{
  "num_hidden_layers": 13,
  "vocab_size": 8192,
  "norm_place": "pre",
  "parallel_block": false
}
Each number is 500 + 40 x the weight over the matrix's rms, rounded and kept within 0 to 999. Layers, rows and columns count from 0. Numbers have three digits each.

# layer 5 MLP up, 768x192, rms 0.0899, rows 166-306, columns 48-95
459497506483494438596465556483419459525409433445521583540558502550538444539497494499539460491484487479491501513484444538506557496531411473483500
507555533469502572515468541548550599486439557458563441473447535426551450488532526437465488499494527494424457517610462532549534494540523463521423
541451444532493514472514508451456535594433494517478504510525432447474471515511428526497540518549533477452486493498480497440539493487507537578509
559548518470510463458514509439512498512507480475530496554499418476471423556519524481504508483576514501459466508573511497455527498492511546521467
471485533504453496475487497514536501517481538439476560445443524539468512401496467486526457462529533520475485464527464567439511498526500514435534
451495592470461505466533530508500434535476573500537470509479544490442496500502547606555456446507548480569459597498456528465475557523543473571355
524502570451466473516453512420540511522519490542412499515461504520505480563453542471509521501557501446533586463463496436504569532469491464522496
497551506526488471450492579466488497472571413478467468626533453514497472499490468523515557524492510499509542431500575544459504513541491466430539
551484518418491563465567472518564521609494424568580509518532536537518476546513487464502484566546480446478567512573491490519459464481476532500518
525477491463462517485541451490512384476453544518515523558456517461518446514498432536582539477495552577532506513532501539513465462587490512498494
541447537513531502504559528494524462589477566499549462498475478547450506474530514469493552516446537535523502481524525503540535554474517512465505
485551477519462487563541519507457471547497524533486541509502555506475521510522540537443472509438462443518535507435553459511544492530496497510566
503493433543556462504461502431532487508409552476539511518542504530491460506435450499499491557500474487478549462473474502490485522535458506491474
493510530483523514489473522471533576535496503534498532473437513463521506544435511529517549469509403443529514519484489496434497496508525498462498
539503555469499499438569448539532512525475494477589492544563528469494443475518442538445501470499537515514492485431513502486546444474482532478556
535512526479504510488474488480561466559522474509504526523565554557442556487481478462438510485531440450406482398494525553431517507443530510476533
532428476434499448549532560501501490406492456493454477401510588556496475466533507503559531502540549501437517515470476489472543518502492493532532
510496534561518544495463436408519481542542531491517508486488512436494482568482494379541559481540515508469501445402515481520450458479506481510501
441497472428537495533578567489482554566514435534482470510399509502522451483480510442447505524473539556483563468473406526505502524428507488493563
532549533508525458563489488456479502556524537489471551505525486478503455505464539503555529496485558561538464480511523474506471483498481517440525
529464557531518502487475536524536537508408473516475523570524524463576528437453542499488429461527540597449541463452505492513455467495425538485475
480478520467533502535511429521532532496484485607540557479476467497467470555513512493509417440479466546473513553541515526491490521484446553514510
508445541507450536569540533480523425526615506530542520488485620422535478460572464534492519446528567464486469482443494582485485534576405568561547
520501496545435520476563477491465498538451456460525478459485509359543525479469578559536487504540479489470462456478487594534471532486538516541534
509527513540473504552465511554486520552502464578503477477480551514478486519445496537491480488479440508554446517467435482494447490524497464482463
464591510495517461505595512469492510436466454548489491515483508481516507525469451457499486540458463497484466516506461500449539548488471477472539
534508513486490493469543458455471479528470505457500458446520498586451480450535544490500464389546518486520520461485516550528509493528521484442449
577500461403571489491495425541468522541524510518548546503440501483481540483476544535455491539517540484497462529542453483465553479524568454502513
516504514424504502474613515437514504558584467532489477439524489447481515549462515550487466452489526459507491482493561455475446473459468526534480
498546519505559527532427447524479507471518524517486466505452516438514539535511561546551505504461513519527547477490441495480537453524496492464400
494541580585483507454525511483463527430522455458514525504495491435470527475441586462536475455441406457506469516517503587516495489468512476527483
500570492463480558559520479487483480481512479513488548539497546518485567512511523501590551479496471553560498498481440450465549580506445461458484
481607523484503448474497588523461435515493474506473518531435497492542491481493414448485543450482473532425449431488470493461474499519520580496577
506510501512510516518617582491486475560461468496541478508452496560446600458498471458487516548463487547483486515485473479518549506460504481504608
517514522565538507527466492493478539448527484482490457513507508494548528499496621512472527490470515488480445432461510494500413479484509540628555
526440527499503596551461472466495528531456490507496544501451472459472451458537490572475536511476514456530522526415498498527469421466462432477498
519502547460435455463492508540494522521505516516473553484510552433485490455522573468578480520489486514503454512564485505542562530469497480525442
455429521470492539613512426474440449507470486464464484526508508479537488571503562457468418487523479472472431482459434447491479495556601533526504
522543477490495465423556459473533550538501491537498533546459510497479531486481479540538464499482448486396522503524478519537470501483501484486492
490519522499505536523468467505530577465482492448529532499504496481567511418458448477432484520477544473531531499467531553496457419457525495603514
515419464523543527518570550481496515420419455536532507467594451522551513499479504575548445485536470476437486501489521484559560521485451500530531
563486563452465424549521504492454467519555445501475508522481452460555572550507566485473563487481466466432576495565454549544513495423448602500463
472529495476467514542494425441487456572530481503500532527473498508584506477468495446496512481490497542491527511504439467475496529502437508552508
420450480518498543575446613523466439451514498439450497523509433509475510444537548498584441497536552495522516524498497467489496414517451541506533
505500439529500448470469490453497417495494529478502523450587559466445490479439562468534519470476440489515473520499537479493425554501484477461439
482469451525504589435510471508488420461527468582493474480526486488522470509558511562532527516559473478551529426482484519506521522518547561445539
475528500590503503531444486523491560552488446590456523504566544534446518452449481476535519436465473446464488483471500513448567550507503497455485
460527476442446496473438478538435504499491478516524518503456558608505497483548523519520494494525540509505446562499502503456514556478461488463441
407539515501549527466551487519477519511469494540543482467522470523493512468540434440483526517505471560497449439538494498479456460496496520479492
512510479516451521515475514464530445558534525497518479461495487459463516458552510511475496492492523529515486478471499449503517490528472551470450
539471531441560460509552499474423471544572444538531554555508486434520506513503472489509564511467519487569546486438471492419440459464465494496485
504540498596531483490486451512480436533511575521517435457581538475551459521477504479500524488448502435471524554489527482528459511503526458469464
558505514564537504528506449486479533444501504521492506553499535538554508478455518473496492525496482533497497487468500518456500438500497495545488
510502489548560545521385541490538502435488485460549507514470475581536539503572541444482496532557498560529492455458508475545536518499417403456468
489479512486503535500478520493504503574459469573501429461450571485498546485527546541482507509514415562546525556490482533470456570479505508434519
458485520526529525466426472482449535521473539548478517550551467494485541438544520488459557553438463510466555413442488551456544489519492479488566
493484491524489543459502491483552544499476494482540455469520507467542500526541568532498536525519555563526492406489434485461485476535503493562488
468546440496562493442486452450559579461545455541505549479442526569464394498502491466566517472468548519439503474523474463468526465518596536549539
558421494512542453498518469471565541452361469444503493467470507498474545534522567525472438498489461498487436485457531618502520451540467499570538
542569524459602556496504497522488471472478485522514536490479427471503479483474588534485493466401455444445486495445583487569500547506469458513470
553450406500554489564485547479465479477511539487515505556501565555478498489430480434539549514538473428558531538518504533435488513515539560500546
514485497494458464489495530521452547506466486453496545481454472503505552504396518479488487524462512471449588452489497426490537494490468546529488
529470516507491590515484482522509574472473513560579529463470532540488486436522500564493507477534420524514436505419461485530529504510470487492482
430492509507469494515497475483475547537509494491523473410532470481465483452467487552572506488436482539502486477473516484534503472528586514544472
500493450497496468559535529531435483477468535520472501466442479550471467595435496538491480542521521534486534485452505516409580458524526501513442
519568492552550441473487525521514508456561508510554499527549489462512449494533462488555494462515538541483482473492466525460501484496540486533530
459513502427492519508453479482517506457483497514449545497455480526501526527503485546532466489458444512490491505434440496549496468505455517474491
503523499464522451492439494534488479516448527525481508517523507573555432536460544459546435485527472561451471551522499549471553481510449552531504
554468509437479470469496487522545562560465510495447407470459584517566450477552425528531495468512563491452527502534432487446441482428582492427516
554499529551441512460458495560546492531526489513508524595382550478479537438508518584455505508470488528521479384508493483509482491503499559539544
443511502530503435510546443466479453466545494486503500475519520493568567460498448470490450454526485494507538493496522502477480503509510494556549
473557416547506441493424524477463486504543565482486559496466515487497502515480567484484432474510460472514436450430447584547508511463525546456576
460459535570567415524552395474471523433525500544516450472514494493515510537457489512586500519478456588436522506466499468480537508504449494475492
427505526514468538570566480514507507511489423472497567433492463489568514572498518490508529496521376482467513522486449518458467436470522460483564
507458489519488522486486545504494528476430539448530504542533518600432507497514525468575478536522470504477453482456482517452558448535419512533465
529552480489462441506455470471483419509532491507402528451499473441461455534494529571517501547434529482471518489485543508548523520561533539460469
513473489456525506553498490386535507461454535512548516399547447496443542545525478530486420466514424502552572539474472501446584446529440446529470
588498511494480503468500478484496478524541472519483529563500532452516512519485508539546592499553516454573459521543465454443479467543493463537495
535534487506549491482462472527480480471541456525450495503496509514510539527483475468511544451418499470522504558451478444543534495510493491427552
543481495465518484588492534412509494496474495494465495463465541459441524467537525514526480515504451498467555491500514512443445536503489534431498
556437505390472497468500454427565519503560493460488484473497500472508512534551491500550469492522507545526479421452539497545501547494516468500540
526542471473478534483513488545472475522505540555580473584495493519498492464514548487556469512429455454496431522452515538485491464487504552442527
495586464509505457476532491416496467516479464510486529546464598458501494462428431535495529490493519512440498503521514474491440442440513441485467
555520544488447502544527358482513520543457506484491442515517515483510476490551512501535479522477485494512502545541456549483503477539512511558522
491452495499499531503499466480580515534537468452534503445447417477490474531525571459492520557550442577552519622465447501491484553484496551487571
522559491528456535499513507495514500502481486487542487463508495461459459429478537528501566441490515502463582561486534520480449489511547496567516
461550511534543493480524488546504487537444502542624528459519531474523511479614514575521521519502495546477501466519615496560464416486518533489562
482565475489449500492508505566500568486464462576538555559464562479520528474513432510536479472482497445473523456529480512510525483427525479451503
452530467459486467519460518508592467555532514444488586537512555472528520497470507440537486457510487535477499499524504497508461584493494546531453
506460517480493453485564471490530533500506542456499511551533450542467541567460517478485553515547516488490444487485508443487545536533443467474410
473480498509499482543537550538531459532490524584468564500406510410466549501529536516545453500452493467514481569452515493536527553493431529490479
492430482549475506464454437524499546469510502398546566403511456487577523526491477484600494483550505439531516453475456461490446529507558517450548
544439486537519515534507497467525505562542537499540553518446460544497494490558541442526465522470493443487491532524492499478524464564458479537587
477526534507519449515556482520421450469505495505459535511562500536477425560498511478476487495502526558462511520499474503458463517531490427469577
438493502517513448544528568438515496413551481513527493527523524516511511506566513545492503443465478431515484450540486503511478478528546476519484
501462586462464477471516455474421531537529506574461535471501486513566557540503458548534460484442513531446559596501515533536571510524447488470517
430438490515443542468552511430495550501488495550535447569473582537487462521474511431532533489441542457475521489434484536548555500515530496539488
518482536515571443508515464472449442559451498480480586489447551536480556512511498498547491500531491567553517467429546453556464604545461503491461
477530494606565524500460448548525434616532521502487532440508508489513456571449494445540505538439512472423497447495535567464458530473541457500518
486504535480570540457504498458472485529467537531500507480474526499537502496491503478530563447492589508462538539361418490477579479533452547529490
493529609567509496536437505460538455517440539423500461542441500485501508593499505512461514549490550519519487500462531469460500458452549482476529
470546542445567454527485552458506469563595530539474518486494481481525528515464446535552492520510496475561459478547453494604508568490497368486500
535501526491539480468498448487488478494429495460471528530406510530507535563437464545463550495522493554423488463489535445457509545512465538502501
467504525528600449460503400535467446535554489571526520469493484513456481488470500471555443492493554487383568532431469517507574505510464458511520
494428566554562534491453533505474424483423421515489504492494543503544511546395421542493500481565560547453541503465452497482504446482495543527486
481448540532536531485479475507553488521460514523511533547518487475507451547522436471508506439517474491438535490548529539443497494517533500489473
421532522509461495445409538459449497544493442564451461495522534470506546453508529568520513519586494516477574491522514490459609507518414515573520
447507557514541526505554454555474553567509453456439482527456596433521488489508442507455483527517475437436504550541459548503513562502482442502553
471468541555546470472575535487463541434478478505507481493432487510566570509446508505559593472442515472557519470550579536495488452513456406528530
485468546617522517570525519481486537524484510532484468460479530497440500421483571519533558440458465558465509551514503510457546527510505414534450
566499526502551472517503488532452531506570498558439476513470497467416564500461500571542484490399470537487505481546509513473468509524499427540415
512504501401502511500458520452485560477476536529475527491509516527455521463534513440477502519542538433503518530361527542527570483449537452564532
488478440467490506510523528453560531460496447475548541478472450419569494479496506504511445457579482505578557486462522472495535511566517455571530
466509505522443441522558492513469475540505526465480417485485453475480520551515505469492554510532555541543446452502456475496512434533519478484496
448472506547522475470573493508451457504452448525532551493574441540591490522554586515514522465472444540491574436476566572441488479519517564517458
484533401545459505515469513506470476503540529529562602523488530560516481516440505519490474496493552487506475463481493545535447486442476489545522
455499464538508515571496468557616480515524495558532545502498487405463479512458460497511527535508507533455499469490510488450463475479540577476498
508475473446507468561498504491501534529519477534597555426579455476529494488461454535534383500482510507474498465503485512424464498499541515486488
519458457513486533460525511478501510449529417432473468494470422509485438506491485517501476496446510490453511464486419458554535530502449530475517
467550529488469454463496468529518521550504586502474523528523469497503528505493487465493465452482572545532497490542483451478478568454519547522513
513561504513566471468442490498517544510490454541410500538504513450476501475452526436513497535523516525550521507632504525530556427543528475522530
510542492437500518471570533488466517557465525468447441467506478529507532478461490462457475464461457504553442502479527468563394533559558559463559
456521544515495510462486473523488485521510534489423499521548433475513502516473501537449532511517488471505530554475510459518480524485500510483518
482484451496483448542480452469482426494509530545471457455485526523524406533442485497525483512488616492474477437557539603506489478499448528542506
445488391513534482453467515514613496525470433608529602487443427484510496477486461530490588432470494456527476479500509522496443628519477541584491
549544475473465482561466452496403466509541522544490460533481445497439529434498506543500486510524503468432480444460541508513520464444530499441469
550455576471466504521478464509494504465413533515553509492474552545526509545571520504474512454469458545525432485511445566453471419501415562529381
493592498527462467555471449601512555529406504445546550424473461494505494510510574605464489508497446534501510491464440453462484471478504436477557
395554520478431564533493463511441489472424464517437567478415484492484446470547489462488531445520553480463581514487478508505526541441444463430542
449507511485482472556483548549526512595518476494527517468526516477521530498464491511489503444539572503522513526559484502521493460519439478477519
513494538466445533539438550418513548516587494528520392520466529512461495506454581418498533520564484507471533451436479539497544509505444552546529
569523524481461451507531470464503478454444496501594522467532453550500533483493517571505594481528564500507493494503564561447464471488506583462465
476553474562491488540525406461509477547469484545513454435543514497469478566517512475515486499489532531522473512500510505426559520513483482431553
486440519507486524485509547445532555560443469445495467503495524492468442583545416456537594505424485515529528488459536513502496552529554514549507
510493506466495413484564464522492417480515437452437518455514477593498600448528588506464430530571440482536521474460533437475529542528419516500545
519522447450501509504510476481488491527456497546515571534512436568526485481509496528492484540533509509495470527542484391497521486486520503502468
597497480512486524534510481446478467517552519439570480549507509584571473473503535482490471470464507503551536495545445498503535535462566472514517
574469480511556569528523497495547511465457481540480479427485500534486435487516494536534523582548487482495471493488501480458510520503550433483564
541515479534499507527519514455489537530547493491540545533493536530481433517504492478496533540513507422530457443464468477475496527458483485481472
492483527493524489415538470493486480506444436506450537452515481463479501532514454583538489497461570483502441530526535495477563439584564482592513
551441486537465492487516518483514477580584418545481487408475536450469581533462478467514525557500546460452378451519501475515439513385455561540556
# layer 5 MLP down (transposed), 768x192, rms 0.0852, rows 166-306, columns 48-95
475492525502533498502530539452523539488510477401533458564449572457498553533461435553474475468531539507508486423530532518524505488488522490479495
466472597534441508496541492443502522509536528476502566506446479442552505451485465529476461466447478450456495447537501443497502503526530451500489
452503529437534495474472456446523407461487531528580526503466539491507546487529504521548508507498506562455446448557466490552507507491558437449501
443466588508551453484489468465522550465474565525479451531479471483450482413569459504522524495525513476505562556534487435494492612443504458458473
498504490502429475529485478520584565502516473461494461530463533480448447583494518479481476501477458533511469527444506502520463483538420523495508
464466512420476527467508559530571455543454482446516488507484505499433457438561541620460464502432449529447471524491545504474376502486517489459477
460515435513582500500469541532472550502478463475519555477506500480497469520558513541536493524430451554483428476545436548508517526478469555490546
468492567553503509558523579483497497482483509533506480432529482457553542612451492520473539496464471497593490483436475508454577546556543465565468
547484551460448461528471481483530450533521534437488494550538470507556527458494508493473489508511521546455446535479477493522527525572518459529458
508526440546501469502557501470500505404491519488550546452555463513451548510450497508459489446454436554513485507469502496552523470449482536549503
502500481517533484417527473517484467475516491485524517598546442496553486488475425540391537486530495492460582431490517493561505505528531549461488
488504506439530522517536554467471531451494559447477463507520463516549549464458471490476555539509495497486481578510477509464493506547527479479454
580439547440543545489471534542514511377534507460461467468509449537439477535523568486505548451452514448466498494619564526555544512523583493517493
378568511512526511447481455534505533470549515434434479499480547553543535535535557475454495470453550505518518517500512477525575476480482525558567
515447485495481511492524556433510490493533514481495510537494573462515557517489526471528570497517448511516472546519496537542429568556510455519479
488566482521473411519495489516517504448521449520510451505435457463489490529457489499516556502468458550541527541490475446534448551482491569532528
467575454455478503516530527445545489470483420458488567473529529514455564567471534463555461477494497491516470461471444482509484540562398459524549
535494563446398592567545484492515477520475434462542546439502473449501503458536476570514545543474413516485479577505467528552498531440518498501536
493484526486519454503468558545507434471497566544593463507556541511466518534534528472486515504450472521482508525505498563469546479525587556502471
517425475478503505453508454449488517480486567493464474485510443521500539505502471505452482545506429479472565457483459507506544498530462476536509
510451472539434505546446491564488457522472504487469388504454497542461463447441513569513380534449500431467532486477449527555530527532534472496494
513426470554507488524502468502510532552435497541496504499503531469480510491549508556514415512492491522572449521483473519470418537491532521471494
512535493455516489427535424494521502540511439486550467527506557565552516436533534509516526509481474499487525472454475489522489504458475460492556
476550478498574513471560513509503439439529502485550492509544575515470563468468521441449508519528558546519449515522498432488484453499549481484441
530484517549512484500480505447459454511423538454475484507435515541494529487498508517542558511495444520646516511537547463539506534517493506523484
528530561499552446537422507540502410546483560500547513510464469524486516539493525469524544517579483504464471488553508518531535509540450494513401
462503487495495545473504552466533504467461459525533521520529470449487469519517555475492495558480479517433525516556549474514517510462532508485555
567531531507457520502480460484476528485445493491514468503485475586414486511481446523482496455471574482509531515483481563462519539580521535500487
505526568515473471517524512441454502496503563512469469501466570485569393496521482500429504584493521454477565553515534508485516459545468448504512
531521558504526473513493518519557511472436443438462497507538516515496483439479448584454413499423487555534442470533473476527518549427507492475469
550458510456463538468529476511500533499492489523490444528494527498521412572514458551531443504492550495493517524457527473522562592472520489508552
504502535463462483373492504498486475456454485474439515496505460484520441471519503453518485491417492450482509478555486499490494622513479555461430
458478468507547480605542543522455495519517474458541491433510572490445492553481495484506464489541505484537486560446523504461521480520458499496502
526493577512519476545484550534499437484494666450521468499501435535578414510427562512513492438494520525441423502430457413508473479517602566552471
471507445492512486505560525453554493434478603436522513480507532457513484486518496504592514510510563489521523536415498502501393553514431513506443
478651447512491434485522468562465447533561495490488484508535512545536496514402520478495405462443453531441515520487560540526509555498568514472486
532537581509467491513482500460471462503533588489449500493388490522486510489518462493483518501498503534506533577453490556569401590509522548494488
446564485579522510561510500506586554439475509443431456536533534507517517531495583539525555532516466585463460518434447560418522493497532523476575
491528487513481508567523532510511455458492493557459512503582447445539470485479544509466486465532473540585471512517514432498500491557538519495516
494491521492501575554493541417562485531475587525465457561580508578503517550527503499505528478509525495470472526475497421511546609492509474488493
543498519509548479480471502537526550505638449543571500571489510528462526490475423377464529448489482458445545482413464502519511504457501510467441
513492527608490432447402403469505472513543465503507499478578484526458466546550498451513510516572640517534543480478469519576514544531493470562537
481495484540504493497443523517549477479469477507570437463543530572497416475499506524508512497495449524528479476488559477491517473489542501548494
491427414532518544457496543495423611578536514478456494469431525501495491475471543557478534473523502566492508590477422479558502475551507468471442
464486518520393536477448557513582545517446457511473508507467516475510515489547496500552521492439540459524484530557554487468586493540523472493473
485431530497452521498466509603478563473472528450462433487473536547462463497540512535504482515506519461522502545561497499538496509472387502458488
542452559484571540453589519477456473510556481475491445517561558451440536543502517511458519545517508549595464490523479467493460526522462474457448
439530509477474569341507489410534538534440467517533495491547487509522506522492501512453492426445487447493450448552479518520498483483504525518519
563463454491565484503466562511553510425526513504485535528474532490483461498455518516488461488458447462519492567492571617476578532467484463562478
456499543439458445483467423578488541526483493443554465545489559566466515527445473507482478488449432463460518478507500519428450516449472499460495
525545452388503552489486521533471538513496607471414476491519504471495456502421500544526526412460511508431456475520546511479557505522512464443459
505522450520599432473515487513527556515487517486516462540492494511417452494555499516460465501505500523510496466445533593541522402443527474520538
497537483470477556512536530561566462480494480451457539485491436475452526521546468541533551396522484533442514546518531480487454507484480490471535
514498498459512495488517475540492474543481521462471518485484498460471489544491486538522502486512482509500529552540493496481520517498575509514547
451527506449489476499510569504492541466516519455499509524557519544583544522474505461544467575471537462492480518528477468422508446452452508496509
450518487552517491520478532474502521528545425491477527532489503431461492527510489525540559524579552479544548572547515533509514466451457476500508
518496441505550490509485514522460511440547473500471437522445459535477517478448461583488541484574416487550457485473524479525506537595510505499490
541578439513534543445494569515582520537488458524526514447468503553474442494505555512579479468412476457528486567567522540542534579451625470542397
532538492512477523505520542482522500472526466525448491534476495514474414502437431522537596445493496526503535525515558441550479456454543507517436
421437460571438545464455520499479506487500513535489485553503561507540485534471483391455521522555534508547429486543466531415575523484532405578552
509472552455494478513524483475514528537466423471529493522489521491509500608533448515485485348511463516470515505431533442557483484451489471534485
539499525477513534486587598484423494483557517509530524517526440453459431481524577525510526460507586474456487462478497484561481477528470456506488
530532448489516538456529477502510439535567492509490506490504525410476450564499507517580441447545524489503488571577507445464520416530478430550505
487524454519513545419509504580482503510488450507500445577569491568453479478498448562416514485517490499478501465518412514465495473467470513452462
503525510538398458525544470511609493550445446541559479558451474444526518514452402499497512463499502517526470468482491483541497429483512476525516
497491550563476479478400474495507569479494490441486533521546511503521552513461510465439466489493474506508461471491502524519554550521503518517498
454568545472476495534554492512510534526479479553508436578564508496482516482506539496479591571458507457555434471527530559556481458505562483520507
500468523569506566477548474542541504478612499501572531493526467503472558497531447506458527528498502416548529418430476438550441501483581457533516
461462553558522500537444520492525492482488452517466508526448532504535501489460481522487506512478549540513486473495457429451531468565503469478508
444464539516468512509485518459513502491474455469500517485550518529554523502532506485526515503519471444489437502496491508471529568429584463511491
489489508486483541504532543457487556447490444514445476525483502519497473499428497467506456482472515574489513622535517547517466463487456428467485
534496552554517578460494533534512534495518467495581514515497503527512554469518510515498563486468497512455453540498535470523485521493517538510467
527521536470556520498462525545566459502401454576462557518532486512571523534437521528488570513511545496546410486467494514516485446494525539490531
467552456522464498449483490537487502499535530493492511513497475536429513450525473544489509473445529572469509523557473450515499562452510544498515
477475491499531523508536501595489397509497517449487520466489505486550498468481484483474491487443538572522470509448524498548497442518458551521411
496534448448461552469536517506552493521434489563507481501456502495570547485515490453470535511470470540484409528533487519461450484556504486449535
497503500461506478521459558564529481548486477457548499468442472529503510498495534536509502506496518491459469481489511488481518543472488580500544
493477518539512495481468508489461483528478502499481457450460487542512494532511506534491504464507526498477495495542507524417510488464527471510494
490421495481470508533495543507477468505423532485488539555511504506470442494579512514463490517543463559498472482476483462560486465463493543494454
427551488567475463454441484487513502390520478517529495575532439566507537557500485466487481526465427522551476456451423545488497536504508437521528
497560596541478543471455511477527556434499406484505517526481481579539535472548500477427436485495457491388579512479443449526544469457425498476453
505513477454528508561502571516537435483528521473529504511493513514449457395455538540470470543531511535473525460488433447523514467508505420574460
519506479491487500531464496531537503509489496476475443455552536518393529565466475551502503489498519513569455506629498462473522460510463527468501
555498431527534556466455564521517412476511527546475526541529541491503452532453532498501525539506459557507518482515526519500465502489530496464475
542587497520509522474498520466493483479478546523478495577457529526481468423508396474533481559475483453484469500510521529491455490495529508498506
530513539529508561482446542500510472440512459504486464537502477494491468525475519429516442441527491426535450503522517486489522501477498442480459
485496520510523499514497518506499541512553515543448532587491506555518464502497458458496524552523490531472465525487497469445524491516484500484485
445410433468465581441505553547465469529532471465485488473524509448516545461551481446506522496508544587556491513516466524501495502519513479474504
484574520519507464420487473542491517460474465481465517485445454509489584492558495473460482556547453438586552425509492441520494506501486506523480
470538538542624460500479452517612556529491576517484479490536427536547512493505460488471479519487471529447495531521472554507461550484599491433502
446516564574459503485491475506544491506481485530578498521448510547516514513432548502539532466498510546465456496537597487490494484453512492438472
475511535491481500550426481495549419499504505456532539501513457457482489510540506550497502482470516550465450445488474496561513479491552472448485
465481554520451478499472496555514480539482515511506453426483507481493503454458430518496513487496418489589547513539459550557484536516473499512504
517559533477472457481481414501568415492456537567438521588493487490487546476580526538478514513475525427472450410484453479521509544543496546471534
522453489477525492407485501510491514556511538501483492508484485400511519464476482411487559492500580556517507510467534517555577474507457474498449
448565449447553518468560503546555538545500513452501469463465495555502464497469480479479546493480562514458485445547541475569474520488541485537477
552443537523484422527534493549481509542475491487481449495503493575515505470556489556529479546398469469498513513431455475566472561516572525479508
480422472524490521513534515390487581496503500476440446505519477527470431521473559481525497408520480481482461541500510520487545553472442451535494
495503504577440465553478461547532508521464557538459450465492509457585507499510496528493517537574456539517419482464467486500463425512577559530479
418401424509513491481483445445528480518526475447428482504492580526577527557500458463494476483506459481497505491458482439493489504515491463502507
538499546474533537479512487534452488525521538543452513520518478504545454429458473506509549438436523423503534522486519554546442505532457515518457
514463451563482505566453500533496563394517483471589518506563413449444552506485471535466509497465496492481503571501493543522496464494517510518453
531439437488452539458435443515502474447584455519475447446591484568571444532558552454479542509506517468535609493538485490461453482505483446504505
503475523517523419535581481551512507530455506568455490508522467547495449529473463442460499505491433500479458498397478521515543496514437452510551
542499462525561589421469529469501498494454556408520531503535494495516496539463505609430503437519567510558486553465501482494545534489464486425422
454510468521484487522488470502421508473539556504512501500527537557473552512507452531512492528511537494526511483524478560546515527510536490524572
540484494478516441487502472432475533592509383508507495520469453517476447479480525538593502490523503445508540481501512527482444505497503463482462
436490534499560521518575501507471494452523556483523519513506493474536611513525565541494515513517522580485407476488485499514527490522529455466519
523568440502462466490508479558551439524451536557542523552502464448464506486467459523433472466525549510506511554439459456498621532430471567462512
517485498433452476497471513528478477554605497422470504528462479494509531453443533476453498552594580528463489466461463494516545489461464569478442
518484439505486470490513467539521511524446476557513500472507570504500517470514533523466553536501546543548522412570508510509502497506570559480646
525546413557466529544573580515417527551562449571478466506481510522508576472464425464533486521503507516473491520554521420518482504502474490522529
476392563527479488521542484496435478507515469471441475513473499444505509493534486473529512522493518460528570520449505493522558502510545420475575
511532438500511519474524487542534525448541424482427483499506503564474527502528505516504482484494488508528494548460578499480452464593532526517488
550516555475482509468439541490453459460558476405453526522499461444514569521451497484442553523529461569581460555529430502484464481482457503504560
482487505482524474457531472536529494480467476455441450482491493465481585537502498440458510551544412460525479538574532460506495477468575471563550
531508504470507510470544495456423495542478546489457511473450494616526450442537551489513478460460521485541462488531503455537523514522533528558502
534502556518481499489458440546530480502507490413458479473497427536464478506475495471480435507462474464586558552548528495550463503493432516479531
493517518513500521495535481448556499515520553561500488575450565506510427455525572454503474577466460496512499479510484518424593502463497549528634
486519486521509487528563549446527478497542449546561544517524543526535453503524523438511620537545472501469502490527483413414545492559481474506413
486519539498444506508526489471550479519506506439506541511435519581437451510462534455542502463543470546489531454490495533470460501508474501510526
497479536470530503583522564511498483538412493470542520545474477522495453570493488556507520540536516460495494470534519504480460517475485490472580
504501472524565516529558407487584493498528549463517513471506487522429465515495464507492583541461490485553533512485468507428518443508506547485438
454517494537542542515538555435491523518432519519498543493563451484506518585434527494501572496467442462553478549497483458537452517415576466504571
593501615531474495538492477579504482519517521497492506452533465429530436449477565529477492538508559499448543520459488510474502443499484462481560
426386466524518518469454465528534530501489491526467522507510513558475512547490473466442511400445467572568503589518538538482541476537507539455559
550521498540501571559547483506503473508590477508465481489523464494465431483502535455426526558537521493453498499509465488530516466511481492550590
462458413452498542469530500586486546575533495527534543504515480547486521483527434473573471507531497500468480463502513529429470468476519507507468
450457608513479547517497509494468614477548457466515510485534471472541506468521440422445510484404520435494475427587473501527535557415532436548504
532504478529470509478531462522481504534565512474483501501499555590485450454539586456510504536457499461471507443474549525531521441514494492552470
565484537461450501506468522528453517545582434504467466529472559546468466576526582426466495512552485573539497474533442532521449461466424447450467
486542521480535482487471461542508490502560513471479511470511514474480507406441460552536501517485516531561484490527510549442500479477463456493518
559433546501480460502501558496532444558515480486460557572435511496512500451496551560433532448531490520544485471531478550560504482471518508549383
411515525517500470569508484588524503478521419491521512517509552564574428510374570475477485470542548538556474475483390456523466486462415509405488
538486504505466460534588482492429466550456490423517528521552523569538524425449556549489454549525512456507482489485419539500553530498494447506475
546385502447472566526504437561522506486534565523524569554490489476497522488530519479509463516529451474494518506458522522538462509471482470540526
489535425470538446556490504427527482486523522532505532497452512408514481455539562592479516483487470490504521462434492439494460457510529494468469
486519562469464456538536541463494511526500537497485498459514490491526447500513461461484498539461524464474576459491515556568455483551467511509443
477460555494533514491431507473433493567565503533491479525530486491483469526518513517566555458534495519438504546447470516573541562508507462484535
527465476532524425502455544482464510519551444474500470525483530550450502500492587489452515488477427491439546453388543491487481531462456514492456
563486532472449527532510484537576467450471500478469514480493505404532446538582492469450447461506461513461541435496427449542526552441435427493564